Each number is 128 + 32 x the weight over its row's rms, rounded and kept within 0 to 255. Layers, rows and columns count from 0. Numbers have three digits each. The size before them is the row's rms in percent of the matrix's.

# layer 10 MLP up, 384x96, rms 0.0881, rows 92-297, columns 32-63
102:103097127134141070122117197181106131132141123129154103055112157087116089133140117115018151189156
135:110075107129172130186134141052115043115204144098104135142144117147146183172148109087153165106115
112:119151050144162097151139148163094186132094173164084145115113162129069147125104135093151090122099
066:159186114077129136115093136105114105181061176127185103163082107146117113094097186155147179127153
120:126084170097160089133153111173141135128165131167118076043133103155146087134145105097114142087101
115:112082190145162130195149089113070158092156108107101098109135119107094085128128193114149077159139
100:169148093121169179078079074115129131173155123137115139105116128063094098147156085154144113132194
113:110118134105211111133183131145090125136124139127115125084145208144152161088117117131161100118154
093:181069113161100147160159122133152156118143207083167120106066173108180098137164140183132124140123
109:102085159093081151134103176116158139116070140133157097105095082147203179144057113091132128100058
089:116092159079105183142118104149120110084090116123147088127075066187115149097089141134114102152088
119:137059117133165133139113110168042092137165127096083117071136081193221107112115158101118132106151
087:109097141124140143105110127173174125138156094135161156174161148098142118175181059152095201165132
121:103138117102112078102136167154091103138101157083139100086163176140126123121135100117132102175180
106:157138098128099066117108152102087188133192168199166104104136102134146100145129143115154098114165
029:147136149121128210098109132048160133144110148091146110129142143125159204152140102084153079107173
104:155101093129133163106165139080125129134133098115094089161154000026116099118153155118173131146144
064:082145093153119072061103134153125110119108110110092144156141131096075117118131124145125169057166
109:115153110119133102093173094158176085178167138105175158140120078156109101151100104135100139093240
113:125163085091138152060107067132108141122100114166118127172173125119125107100150199119088111037115
116:195081102142091165175139091142074120088133097121102113097146146132112106126177112159096137123094
082:114212104118099107104097136136122077168083168100128140143152104191123084145098180123143159110138
093:032100154117140123125187126172056162096144125155128174138122127094133148145194105121056151155164
086:035109138133101098083116117130104141145155136118085064133140151125112129125079143133138132032138
057:132165111179102081166126032138138146145165084136120188182099134113066096116152092096166125094104
034:183180127136167136164187112128125166167066137121080108193142171122119110117135094124210137159158
081:101074141134150119138161155116133153092126190151137103056102137145155168127129122105049056118073
026:027110132150177102168143127124140114150143146152130109121155112129154171139115129155154116173110
106:110143119099192093197133157177103110171076119144136150071127084127106122182158134111163147096149
120:134107164112117085099102113155083092128099115174112137108124146174076167118156124143181083111105
078:143127154148096150068124076131165137120146088154132155084200109162115083127151196049164140102153
125:124095128115172062099112125126124104171129082172141182115203103106141155167141138166120140132170
096:159148131173095130119069146059111209129114111116177177097102119158134110109141112130079108105070
100:210088158106093161172132133104109140169063197141125138081166129105101082171111165154144090095126
092:081095148135144144187152159130145126103126148096165119147101144095153129090163137174123140170086
118:099120117072118082119175117098138143124094142131117152089137081135115118131176173040167090162164
119:153133054121085119133171109147101091161141112133133106179112129087148097154157155074136106103097
118:095086114083030072067109098146145138145187177096174099156094129155173149143139037147123034091106
122:091114159121087164147132103114102072181122105142064135169113118107131172173171127099168116186159
088:143138099130116089138157075107097142150145110131085128182095165139085134092117126086164055098073
108:102119070122188096097147150124106081117200116114114146146102116120144195147160145166131111177110
115:191109125087101142133146135073146099102124169164133159151152123096097122103129148176115081120110
113:123082090100176134134077140099155115118113110151104150185150123104164102137138137158101107190046
122:152040110138130157132129123167120113093133177141154103122127105163171099146141095099096112204156
126:111108125138114167074106142142190114131086169124131112175128185126173130128146161176124148129151
041:057173162065116137105094145114196081167123171167141127162172134109148183164076124139163143104114
095:115146135112131137142126117079134115177105110101156157149184141054095117124093107108164150105164
067:098124113049135133127123131095153113172113165116146122156136115168072169157084106096164087107163
120:123152094102149125133144170108158113162139135179041136104162083121130119146193145057098127197161
125:173164124162083140144220107135147144151156148052153104150117078131128089088151080158071146083124
116:196116115095152085122165161152158147151110166129122164095147132097157137152174124175106123170106
097:104129125107138063132153071168110093178120138106175152116077100155138147150097079110139142221129
107:153066153200176075133069106161052079143149110134135146126146140150100151118137118117118127153135
095:161127158143096164142115101055154083096128111131211125130112091196183149137148158097156125069136
057:119122176142155166166041112157160125091093116086114139158092139038097108114107123057209040116119
056:163120057150119134108090140139124075141134113111073097124104169136090017124152120105152112074175
043:062117157142123127067118063130129177081181132161114149147162155144086168159187162097091139059124
091:145131133159134181135074142113146085155126164123090131168187144180136079151109152152128157170123
108:117155143122183143109176137146132091159089133162187117147155118139183135136104138135129103108166
104:150119110092115150088122115095139162159091095108162087116142066059082164158084137117155160133177
094:138148120113184108121090127162129101129093073152140134095177028098103076104086143153187108103194
118:093133194121107153071129110132099175087188094125143124107114120121196196187162091128066146116156
102:159125120102109140143090093117118141176114126129161161161186114108143114164115129131089123128165
119:107119073177151172093113080133127131166108180122089098097142093070157175143118108146099135125045
114:082155090113136092140175134129084123143162140088146066141110106167088104151150064144125131128139
089:174074135133115158095111159133145104121140104140150119165116053079164088108147152124195151153107
108:166138128120147159075118092132189119114079143125148098108139121080185170113145176090178128117104
094:174109129093160135123075171123117141165095125139137126123095170076174126128094115160111142153113
100:067172131130089134131163179085121156111128105128125081099122113121149091148160106116117120144103
128:099097170077069113155111114109129139164104109125096132059177135137131133115168104149144079096173
113:142197100083103127138153157086154183080067152190136168141132136110063118102192167093097146139083
097:146147152138097133081172095121078135160080111136080150120129112138116052130194135100125106088142
062:090135113157160106122113123065173119126175118133224199107213162148089110159125158122112057169133
061:144084134138148155110088125165083122087147116119087104176103156091148085117154151112042187108154
097:129188088103139032119174130132145173221118142134127094142139074164117137134203124127125131149116
099:087114074114122147151121139111097165143094133175114164142109123149125090218160149128132101164167
099:161092175123137117145170114196175167160055126100145127122086192098123103143125149054187105094134
117:115073124138090164143092115092117088172129142086148148109130088150164143113120165133135131126120
109:062149147127209152168142095100116114159153067128125093120157134107136148126128134073107115164109
092:138140153075112149114143139075118183125125130177128120114118096165193152186123087110160172068117
081:068137146137100124180171109157132177084085209126117153158084174097165163156112164148101182150131
032:135094117108186160100100141103149139112111125125137125032117088106124076141098144077136061118106
099:146081094112098130094103147136100099155069147107115115081114132179065077110142114116097148130099
107:116106117117088112092145071093048107157141109157137106200088124113127140118137169185162087144132
117:146153077123134120189131140179150175158081121174117151135118184107133076122167163070117110086190
081:100151101098090069095124127127127127165105128124081122201155129135087088112210065132071158086187
121:138164106083096054141166168127152116206121178147164145119177147138167055135115167161085094104186
102:104115134134105195113135202135169175188086131157164126120117127125178070120163070142099136152170
112:147164134072143191122128113127112114104133155125077061138122152112088176088157137178172098110104
094:145153197151110132130114132094123122134083132142085124081172084117145083117125116132137139167158
119:159120095178153203120082130112204111082115137103145141084163128117138126142103138171074157130136
113:148110117037152131111097135124087146130115161159157129085170095093067127149073126142106042159160
027:164113112104116122137117145095162158136037127089092109135176154096145090144140174068184118095093
108:086090124157154151117129058128079116045096088150116112168152110094135152113104123149179177151161
075:170108097171193127142057130164113103131098084152126113088156092098159106112025130133119134171084
115:139097120077116124099140126168130137124129140104114169176148173081144067096159131132159098153141
063:122121134101097146132157076077134136112116085109097104097107131139077092091112129148173081177122
127:092166090129169173119126121178122157137090125147081110110134098119156149172107120117062143131074
094:106123152168160148073098097185092143086115085081138115123137140083111180132094117091145035056125
126:090119103126149101134122118104093026143152131122114106141139115160183145130165124133169134164198
112:121094167128151174123184157084068180090146100122131146118122138169140138085129141142094113148099
110:130045099087139185150132062170180157093121127175112090128106073173145153119066130146162138186142
087:095164128116089143128150095120127117122117142118196128117116062155108130111130159167136102141128
042:064134159123131083152138101083129110112110130085150115120115085103094069084140127140187091146162
083:129178144130102103073138101150155131153094131149107129181174146067128103146154125125176151135154
103:104143129132105115121082129178138050133129171149167096112111097141106137145166106101113185069114
128:134144118116133162094171047148173150150108164142073082143118160133072100155180172110104129104088
091:143176143170102126157099156093138129160126165138187101141077113050123164141149112143193152109132
104:150111090172136176116160121103112127087103198109145141114133128096125115074096120137061136120177
067:093095214145097163112160140126164128134097112110149165165161090094149119172114147132134205090094
051:118131120156134151142152147064089202149060127134072097071119122108148101141108116106125108113063
108:120166115109129120067144140100131161164040162127130156172137128163161163123136148129124148111102
106:159153163111146159044131119149155105171147123056207222119152137171113107090118153162178137151170
058:148144132116089097119123072125141105120105122144093089196153161181101153126124102166145144125201
104:105129127159102174132080106138128123091106127127146117141138107140126104135123122074108123104098
063:112141134110109171061134115082157082113116126119128111168104130095146159131160146085145143084162
108:089090082109126146161110127145051207129133120113145191092115122157168104094129149125074096128113
113:180167086158144135140117132130123075112080098124189075197117111122177198085147121118137130174130
127:104136109097163084173122109131096187136124094150105080130150067061113115126157108076104158144117
108:089147123114099136106096114154139160134157194171208103114164136164173123098131071136115142085144
103:192143107128127155102136157135143130149095092106145136095153104149143095118126119172130122185131
107:145153086130155082151155190137133138196064169120122123092151135129086050176140170118164102074129
120:106110105066140088115099173152152155177102130137112092114134085097144146062116101102102156139106
110:108155075109112167127131076084117140178113055149138118144119127067118123118176167119177097151158
129:066086134104135147157115181152112154111111107169169152139158093111175134115092155140161145148179
106:131119137125121105134159121061120095121123168135134206174153134079148129099140200194148120120186
086:085099131120079088100100172099112138094149140128173137126136137151136137164147141158100166121087
123:131167137127154103111105136120149193098102236177148171067121122135164194093130149122146102124174
109:117135165054188125167081094173101143139142066137087146132135127136134093186109148103125177142184
088:148122146170202143094102140158113165132113145187079165110157114114116104187134141147113111074110
101:111033132130106112093133148158130176117156163129135145088107124136173173161137094116091162101135
103:164102155131092177117103132105171146142155204113124118066049144088139132165154167124072160117111
119:114144165147154133096124108075041141109170089121146141177114192104088156151150139061115112084143
129:172126112132151195067063136169118146118113135140156110133155127044195097106098129148107174055109
095:126168139101073156125150093166087178196162145122082149145156123135093070140133131139163127113070
117:119139139158135071096106130080134141084112116132106105097119130132067141126167149095183047141152
103:094096140140127202149089130170133101092173110186150091093084148092186204147165118148106097185060
050:129138094163186084115109119152102101088149100173109112087188121082096066119112133143140161135196
110:176103130118121106105099099083105171127150145165166109140144133081092118156131102141133165175207
107:099128127060124145160153114169118127144092152109113132138129138089126092155124155065127188130137
124:154095183112136157153094142130154141128103102111073119116131118122084131176194086071149113170048
128:083120121135088100137161112110105120156097109130099098122194149074107186130143142175186125127100
092:159104150086089120114120139081097160072156148219089121151151117121129196138107097163083103101165
112:145143090162126079156130152113125095175126128104131119112110136148109109128135123124162149104118
074:129148170154174204084086110143090115106126090141144151110162070129158142158151169116103133177111
096:173163149111133184170112084102199066204147112144094144143095095133118094155158144092067147104118
118:126197143101115145088071143081069147147127147142130111139140129090152091060159132128120145176177
091:173129108133125149126151086148111096194108189105049111169129189094137145101167102179121134120138
088:129142160128156184072158104106121153140139131162081204126200085122147103125140167172109130134096
060:120136119139186111115146100072113136083135135158139168105136189148103147111146190132135104104156
093:098122180100119083132087073184144164093173101150138115144143123099139097137138124133125160067068
115:101126097146161146089128137145122117137120177159055095137167133119110129102124089191148062119144
089:134085085112126087163086164111209105156107138059114101079099102137165111088131083100144141093122
123:195145093148119160155104109152112102176119167182150117127102176104114135060195122129102174144113
101:157133122108106120073162072140114081108148122141071137160054139158106103110193173124119129164174
140:139082096050123176127087105173077097102131119138153110163090117100134110169088150186123137105135
094:132137152118109089174151156094127076123112128140109154155104159102149195151122155089131124140151
036:124146120056090148094113127128128090188169144133141180130154086173161161160121122155147156063132
098:162155155106171146144104107135143179125065164186140157141113086101151123122128175135109100121122
106:169130088054091103093118088153178135124206145138107183143122137144164098156114124120109120137146
104:093123123108120084103148148057101169132113128071119158069136212100091136119117095097120092159130
055:167135137164122127141116104133082170129117087166060076145102167169116136119112086149137136172121
119:113135147117128135135176079124115190125142176161114139147114189177128168128144163123103117093115
096:077140142106173097142127147135079140110166125155140122205183136139128116129094147112132126109077
118:110069130067179201138111092098047136156159175152165175176136078146144095130104155169134128103121
077:101071145161115113147156135123086131125103152160169111177139135107170144146092125195151131154117
118:167097078092128124160123174097107149124184140087116113130110075097087121147110198079097110110130
095:182139115083127138110127144147104184068131176120098227130162154151103105200122135121086171111160
033:129113174097107153134137130103124138109099164145148151124159122077164136161156184088112162147119
115:122090163118122062075142133114062131086162127167123149121120094127115136096077155118113088096084
124:105084149169165143164116085142125167159087093107146161063160073177161098124197131134092122123144
090:061195151059064087121140125101144144234093140111132138169131131168115141124131123156110132174138
104:127076136117154146083139163146078069082140049129143142119111129122181115116171151177076151133142
126:106155214156126083124174132068136153175130115109150143154140089120106111196086202128114080126114
086:142063063174110116146069149155124168127171140162080144135149142097113148189156110110088187117146
082:173142161125167060114140113147096146157114134171097153099118080160130099127126158128143105184177
131:088149159133162211128138154142093116138098107121121125121126109089123149119124165146157105119162
100:087132153068128084136107087156121124164187113125131153180149104158089134142116154139120095096116
055:077163151108115050172157138156106137103091158150074131154117134117147107124142136150137173131199
120:109145112092106141128137117143151152120134081084132119120189101096169136102176101080160084185113
078:127151094127148061178113157132102125106134136200078090107129125110146140125156102173099145168143
113:157139088132153132113070165111111070112141120142162160138150169158157081159082171166147126177160
091:103087111130148096161154138109079125165105132109102061082163130141159111132136117128157106183077
107:077131158140196119125129182111170104140114144126195131110127159124163123164202092147127138221112
102:112111143159151097164107096106164116119081159150114112115140132149134170154198115111087168212136
117:134137174110183175130164116125147142152111207156120145189173094164175161121128130143144088126159
097:089118138107125130105148135188061125145143151202163161146070102114138166152082125193101135098132
085:082142128105113122174133119065200076188101164144157175167139095140150104132130107183143088115087
113:111127182109127186100117070177088174161104127107088131154120113124143088148118160197128053128059
109:027087169170125139125099076140068171122123063121155162185149132077107137147136171111079105125135
116:135132105153132118126070099103146093116161126129110121106128116106116117147149160106112134168203
041:147146133103144159108112135134141080152123158110152181151185115092196150177103155138146163136142
108:108111134086063106165204145117125144135120132143174163123126117203126086126146108186158092118157
057:196151174173073131177097056144143101124159113160098151157075165121090072069111147147168080084110
114:157165185109124137150126150102091159124140165149125160156150162125157085124140229136095076140168
148:086092109079092123134159142126086101153170101127143132181120102116107180129067109131121130161083
127:111081066132135130135090086149171143139155113162125063124148097142102084166123157124152160140101
053:106147147156110066101128124148099146150141169139050109189120172129073140113120101120081136081193
119:092020125106157101176112166156116090153078146111133153107122157115124096133132102128120107111102
063:155089164134029203113127068134139113101136101108152158163137090200120165141193134134136103105139
061:117124115043092111123102114120134097133133131137130095141109061171109106106114077143110147144177
124:175128066142187178093119159159078089095127110088127124045149080089130125130109147165107098140116
078:149126121154108142062108126115136088087098103081103166093094122097162112087113157112137077135110
032:079147130090173152108094154098173150131088137093175124106173097092119131152122143092185109173100
076:070131132088051127093165121157082150115108169126123131201136124160124143117114103170108149159154
107:161103129105121158149065166118108122115126124118083148158133148127115123135176167039108110112152
# layer 10 MLP down (transposed), 384x96, rms 0.0776, rows 92-296, columns 32-63
108:148145043107118140137086078105098099136053130126159073187088122131201206149126144121095046162139
125:115174141084094150116163100137156205167146177102114143158116131148096159099145118132149107127108
102:140195176183132119110150177118174128088137062074149139130080163137169094121129068132141141107154
065:081101161144148090151134135112090207051142137096115151055103114161118140119145080106125099133146
115:163142090144126152076096173099110113112097116131157106221096134156145130098120176179168147082148
102:144156102098128132133131135109183090166092093104146202122157143181201138111122117107064171108147
093:141099148118128100151175144116140105080110070143165149111072146114142182081101134102090114177096
116:112132106136108100126078123154133157132094140095147070167127099191123161061122094151110124141080
099:114123129144073131077165149107237177102153088110159144148082149159134086086072055119102126156141
089:154143103140122108120142051130139128100187094144098178138157157143085104142204149149128078127175
087:189140075160135038123132137138131163161162104128104133168197144107155106103177120138119165109163
115:108157125143174159155144144134147152065125136143124148164093183188121110090176111086159170184096
081:156175117084097107119169122142122129105099138136129114097100106164094075126092172118174058093094
137:050126135097113133128133098120139089140173113139122107125141085135123204124152120099079125141110
113:086123113139161173176127138122181134144039136068165143149160168115040098202140176128131153126134
029:143179104131119096160135124195111162077142123173105118054134131157096071087072086186104128109144
103:163214161174119101119106150131165161102186136148129145109088115164147113053110074130089120127093
058:134102153109145141166137103110126209152105149125145117092097119168142117140152130109157105171062
096:162136109200168156164139133118125073051121126130134087182111163183187190104149113177098098082081
116:139105117170124085151150165113134135138120080016122109086157138132132125098147089124168127138112
176:144062125126143120151099092109103155168093171157122122151157116147085094140180170122143104107075
077:129093144193159117146156104110086159078171086155133108112111158129091149133135092135129107157165
077:177159090112162120088104137109154081159085152134159093108126100133132108130063169110212100127054
075:195087091144138158134140115113184074129100147141125166129067128150126156128179102140104085216149
068:080141170075193129114149160131127117088079150102120100109178088193144170099093153135114164162168
030:112138105120149130124092140149098153077094117134150170087116096137151154112106179101093111122066
077:112154171107140127123097099147123039191090060143128116181201115107125121141114093138173145139191
026:134109133131152145097080175168170148110142116143122142120146128135148074043082094101085140110128
105:147130191152110117072098145105167172103180101174119067141134133156083164146083139119111043111075
107:092100139109135133099123120161099118091139173054123102140131109081133164125127110138046147155146
076:093108123159164146158203162080130137110119133110079101132070085100126179074127041164117110180130
131:144127122163134091203092143129143121074105111107165092092161156137151129119110134131083107136152
102:192107137102101114089154126117157098100114117053084156109102095134104088102106142149176099144169
144:140127118082165095151115113129153115177099148191133159128151121177126057069164157098113107130115
092:151122165131136088132085119192201113140167082127056068148109103097119105149109088097206155137175
114:100175184144143181130107126136137125177152088142103088184136109101145105100095107196061172127076
127:086111079082101096109164160121176102146127176188122143085134133183098142147149070156121147069138
107:124164165133122130175203147099094129102133141164091132076174167070157138145166100044184116134146
111:172079109074136112083163147148148140179116148140228129089110174129094168149132148169090205073147
083:134102167102166149117066171141164107086129107151176180103169064151210139091116139137102174167183
104:138160144168055187159130134074131097119081114157156133122151087117113053088116153092149158110185
110:150146120115149134124115162145092055112107110100145097153112145160150157166126124164136140146142
109:121205144077116123150159113148063128123122147091120119031132104141143171101169144129115133116158
106:116167142131150112098131127129095147175139084113142123139173122086069133142117147119146141051116
120:132138130152158108158083150101087147175086143126114158106109086131116126111119110143061119110070
034:177097121184220129139129167200128124108140116124109146090090173119119118078163105101090139162147
083:151145128140156095101127136145097132130155114142108148140120168117131152091163054121124079112127
063:151121105164173108141106123177135164095116136143094139118144159140174167097161105148073171162098
129:096144189125133045144077101073138076112156139091148120130117130155112135154140116153101100038131
118:178154051099142132162137096182116123170109128131118120151149115131145137137068137102209039142140
104:142094148083132183132080138113120210129153085138109152132050142154061165103137144076136105139174
086:144117165136124173103111195138177162060189144167152130137091212093137130116178140107095135063091
101:088175138135104178158143142173149087098107124116130121137146150113134144145161107153167176092139
100:129150149118166111185125180131066158098098149152103144130147125155135122153101070164108112134148
064:113135119111194094147198177128085125143136141107124133130128135184132176122124083130109186164141
046:134121140128120123184170114107105146079148112164138128076116130109138195148122107146109123181126
046:149147111147136099136144165153162118156110117073108121102135085173111119106069079115126094216096
089:138179151151170135159149134120136142045164102082145102162094139154146120085154066069051152142129
109:094135175131074133208134142058092098075163114120098149119187167121088120172125141143130093140120
104:076108155171152077141111137144136168112159176073096164073062160157106141112127125148109089115090
079:126090132120067143117170158103083182144129119073130104150097155116167169173159081096081154139070
119:133132223077114126180148103166123147133104110130128075119118140075161136138140189098164183181124
129:141093119082076158128064109163138119181149163188085139152176083118116167121129135166141121126165
117:112165132083131166046105109138139138128109098115101088130130074191201159158133107078145113177122
112:110103151141148155146110135080066141122087134107109180145110109161139189037136167141137170136158
092:102185148160127143144160130156164144084121139187075121091121149104090143155123101145119121079179
111:085089118090091095157121114128151146111143093115094111136111099168134146154144136115130149138095
092:137160122113146132169068104148147141075123108116103119164126112146139152087111090113175152134143
095:156104149148130124097109102146202084105155092183105125154175123125079160149103109148108152108130
128:053144144136120125174122063175117111096100185156151155145146078082116146211136099087170111145169
114:119089085163120085202092118157123103078163146077145072190127086114142095154139139138166112140190
093:143153121116132143153163111103171143092178111067137148153080139172155143070085132130150166143142
064:118168143159147150106129106160096119094121138138108166101155118134155150099141051119092172171193
056:117136112092083081148125163077167097180116206106136099140129112103135133174146115112137121123099
092:079101129133180136167121090096164114079175090140083151149142131114147097071077131107099082122102
104:106162099109155132063146142147172079137138080139115114160047139149155135124116126140158185120138
102:130174082090092127111164095156130151122131098085134152181118143119105129131078081110084150086120
125:142133186068142138052103176118127140129136067142161151156160117091108075176162110110169134067164
101:202096117147105170084120160122170128127132175127113116134090097194092113115129133142158121131124
086:174116129199152122130151166125121091022100128088082125139095088135116082081145132133124084151171
078:136152106110100140106129156141106145189140100120135065058154103154138115148126142134111101098131
029:158137142103095087085176106167163093111160129168144122200099173156169156138170103127098198143127
092:117143128147184102119104097186146118083166130109102133158134134133130099126111099105089125122110
110:104116136079167105170138076152132132107104122168142177070178142114152144149105158103105161090149
155:118079158116079143092146089154111054179096115115072115113139165126131105121200139103082164185125
078:149112154106176157152117123143144130119130090122159137062069107140172155173087190114172100158078
122:134186101135115143096117109107107098136171106091156133082125159138099202137142184104136139168185
097:158119084138149110134115144150066126077210145120111151110119138169093138162101182084123106096104
107:115127111142160097110149133119126111087153080177133128159104140123110123131146151090191083170095
073:108172121153176154123080138148115095123165128121163089206081128157121174117110110101096119147102
117:163102135104132084124164163087157174151169143160175149128170150154078143121126056170068130116143
104:155115079116123127124150132117139058133105114086105135093185128112138160200131120110118084200097
026:157158116169126080194134114172111060087181081197115168085101090154081112115075131150114159134166
096:151154117132112164096141157103142200159167189127119157104114109160103152106171150102057111115089
066:085153112109019122117196125091127136149142142123127131193115137147106164112205150124131149106135
117:142088125146093143162131141192099177170114113134118125121130173185090172111143080148137162187113
069:114140131187245156134166139181086159121140114116126157150093128152133158055080099118082160121155
117:162083127140146069133138102101162108096164163146162139153144146154123137130120175127145103120178
095:146179107162123106161119141099171108092114135170130126139164148140144120101131081113166125188149
122:129128141156092161114137112153136164112127111057156139118058181124185118122069204154202163106156
108:149193124099161130194133099156150092148095158134187101093127157147150059125141200089168173051136
100:175149138146132138134102143103092126116210081144101133134145106166106077119137083152192147080174
086:097065176157144177132089148080082127077173081122130106095130199107126180160155080118095155187087
039:191111162147158118075105169190110147102156141175111120158100157133138148078112127131057161082065
083:066085085106134085158136167127106138090163155098085114071077112130106150078137146120133137097109
102:147123110152151133175176095095159100068100111131077159119107109138088115061114084102147143148133
121:118088089173140088137095170106098153158151098113167177093169081070154104148098048073121112108163
081:133179171164146177137165128197159171108136104112099104209110135121136110110117075093094139140093
125:070115157168139099073138089077137144134179113149153106156181129120103120137105094131069067093177
071:150162150120158117147111114133097131107104136153067119082094133153071101074121112131142161172160
043:125165137108090116151141090121143050115146079193155187208158121120074112105085140105152117086203
096:091103170137185113133106122166128092075196107089172129069141154106058104169086108123114134184114
098:140148086131114121107159114097147128144106191157049106105097173109131095096065068106135137090118
052:112102097122200165142089140160133126097119128098131138052086103123155122131123161083103096150050
107:125128113142135122096134143202124067064158147115158162091138119121126176086114167151137114169160
056:151100080135125101206115140153156145153113058158151135092105167148143144131098075121078124181090
104:112134117096087138118138123114170108115138125116084181100147109132145145135146118047103193168134
105:134136117139160082144162138085141156067186186202151136108150078101145125115113136192080121110095
116:165125059147063171094153092079144108145152191122111155152102189117116151163079145148057112095179
097:107117140216118120121102150128149164082143158126092138124136094111114098176079136165115071121073
099:128134119127108107164117125099147145097176180186144098148118136108130143153104166137106129061107
101:122092184171189168131099096163128160111136107166137120186134120177166144129137163177155164107105
149:129107113095112136106196135082117105095099187168161093079128164162083140195141152137171110139231
111:088095199079120152126216101119111142086139060107161131126161132149174185184130152134154152113086
127:102097172136140153110081116125110140157083179056123120120110142107140161137081194146142127113153
108:157177126122143069093158124134148102095118096118104106117098114194123139038151099120110141106094
080:185168086180194183082139093177132153102068125103108111145149144167108114112159119147133095186123
126:141081083108154133116113194178135081116118106088162109162125077126151072095097154119075190174133
114:148139120098156148132156109095144165100138072078169176119121158165183109104042162142120167140150
165:161112139135091163151093136169159121149111127130161139147168128083165061089190130143140061117136
094:138227122143169182113130103109102127130129123130128149174122121170115083139095156142155084167062
098:081151116138141069089094118104121133109119010124075121173133100118121125089141082139200139185150
112:123120121155123136165089223159124144028126129117143088150141098142117128156132110151216087161122
111:138100147116114081148167097083118083121149180138078180107063145179085167125165130145154105168142
096:129138147164163107126158189084113126163145110092154074085162118130101099127089105165185206137173
102:161111143168111141122139127159137124130160142102194148176103125147173159177114136134132215126145
117:146134142188180106157140090110151162118167176124140141103128115137130109086079135136111102085176
045:106114123084085170114126146108148146138076155103153116130116129123157169150155104093132148104097
101:128127126136161145064134188136161099169130059084093136060117145181098114118130121193134116134084
098:132140120199122121156116115141128148108160081154159093157085132195106132091182078130066107172085
138:141149075154101099105142143082120115148143156120156136132159141129212120117061137114094138092204
126:130122108118143156156153119112125139079068150183181131170146120129141146148141125063125092102078
109:151170076190138136143161132154117162074139129173095112123112126113122152083086070102136197151116
098:066116087127167102148110124109066114133112117118122170079141108146171104081159114138123116137142
067:112153143114121104192140153116166103162152155106067119191109079128110149083125132137154162064150
098:113139156173146124163148161116115180124130124092163139165128132154130129068092142105163130176098
123:152164159172081073170110098147112124168083100126158079132137119112109146162167140174142120137102
085:102130138122087144126133118159172135047188061137197142068176152174115167151099051154117161088124
080:108111122150108129191144093080148149055156131151122106165097155131084123132050126082098180113122
057:113093101153116172167110160151129134185117140097099110160140131117112153129093101094103125127109
093:102121149139198127157130123134141102094183107099124118082156138136165116165118113132142111165074
150:093117199153108129130087100094113065145131128052198150166189149142146101143114148109082088154134
089:155173156099161175100166095140094174059110138200102153180150122151124166146141143166107138127138
134:158104108162084168198116164124054114111130141110144118118096110184119140110109167172083130172114
096:070153146113162205135121204119123128138106130170175119106181098136194142136110163144082109113076
161:132068085135085085187118120107048140109114137149114116130124142121083147213105150156101171108122
100:154174144116092093111091131158098134136147086133106112117068145143099101116089051123146150156161
034:127102131165168115135137157112143176080156096123111110053104147146124124102129105116115094169148
097:063104126106131095107115118144125088137179137088116126132135127193177168092100048095105108079092
099:174199163166104157161103144092128187104097115096135117145095151117114169092105091133150168164157
096:151163122137154149150165158157199097103188145110173166147118145146102098084029043155073162112123
048:085137102115130114117084165144172103097122129075173149113112106149161147132140177061169128120085
132:121164115067083092050147129139136208158109134144139089088110166079143159167129111090208087156159
107:202106082143118136056086134164076127122097130145165151102136088144136129166124129152109068149129
121:172095060126190105127161113117102170125133167136186125136151059128132090136068127103066095065097
149:113089173087095156125122051102116128206119124137143114150139130070146110150162168157146109119145
117:080108098166111126101131137113076183037195119113107120078133054153107118108098110092110154174128
083:145197137126134135122189103115142111108176110162148080138077173129118163085145115113150127109056
029:174144115146149119118141167122092099167137117151102131115146122127067108095090100145150054127177
099:108193122178126167173124162149159125171132125082137066128122153103137132147146088125158178125143
127:114156083109133131093189133146073147129162132141066120106118145113069108152188117136167080144151
079:156093080193169095112123097122125115064161084125143159041124186094116153140111110065115131133129
110:141120125117185100158092118135181106153116124153110176108074196122160183118100112115123065177150
129:137110138080169104090116144150148072066123137116153139094100134116153129131151145150165066131137
079:084198182113132127134172142130138087124106131144121153147103106154109100129102116178144071160073
069:098101090150139199136127105117117106094126108058111105197158137095139166115094097101082130116088
132:092126118103108112122133151142170109093149169127097137069044194169148110115165173166178144139156
125:168123113117118071116118152090154136148098132191155130075133155128110131121126147126098097126196
048:154109121155158198093090094126125128127126077153136106145139170109153144190109097131135067095082
118:143114098069105138156127148109125107157152181133113191116104161090094117103114133189138187077165
073:104182121151094134080110156162153087129171156110127116088150134117109125119102106119112107064116
120:135160127102138106143165101126131162141106142126120090183148081080068172133121154058106116114090
081:102134172173131128028134198131131098051135088132118191172064126146087150104142123135103181070115
103:168088125135066105170119110129093147102121168127145118076093125131130166098107176076155128089177
114:124165166103164163132183112080156115096139102158145116086095120084101140143134110126126160069163
131:141119141179093112097094132171094148150090157137178088136086118131095134112103116120124153077129
094:201184136172126106185131166109195139108151113109148151128077076118088100100158080123110083162138
079:148119130174144102121091129145035161056113092135092078118136154122139175105136170060115153091214
122:144153112103108079116121189147143170107118181158143133109090139147139180083129111120102167118131
112:146106067104141164096187170096137107100054133160100105069121128152136102124156112178112135135153
113:107132140163153129140149103092080125107170128081104122141197165184166094135073169053092127124091
034:137102148123149185130097155146076158124130091177082151123079175128074117112170124105117074159153
114:144098153236161134099144109145149117099084139109124144099143109108094191139132146146132099104165
062:083115131084206114114166151155111108096111159084110064081154104145143178118119129096103170163136
136:167138153122136196049116117151097104155110144192162101135096128150129105117164161136138089148097
139:110121131086066174094105167108117181139144153066076084119150110123078141150130148142079169148131
151:123154220154143104128175132133100099220138124084083155157169125124147145125095112103135138109141
051:122080129125158170134096111133182138111135121107127128034121082171174108139091136094133113210075
125:106195192119156115176123099091138160137172126113124121117170148119174177115100168156104065131101
064:130090081120126125092136165067160136146117140067059045088092131088139126169073143164142125142151
052:137082115144166124102121125068128203094165151108127147131158187082174142134154149145099118116128
129:104101133104093137045139069113114098166133158172124078152125166207133114050146148132117160091123
081:113169136134115116130154160117143161136098158191125106094108140142143090116106077117097176126162
027:126160161145099075129181120145103111118161142189122132167121142146117124102147174116108207147205
065:175104100178231100112074160145163096115124118092132106063127134142166096123127135085149108119083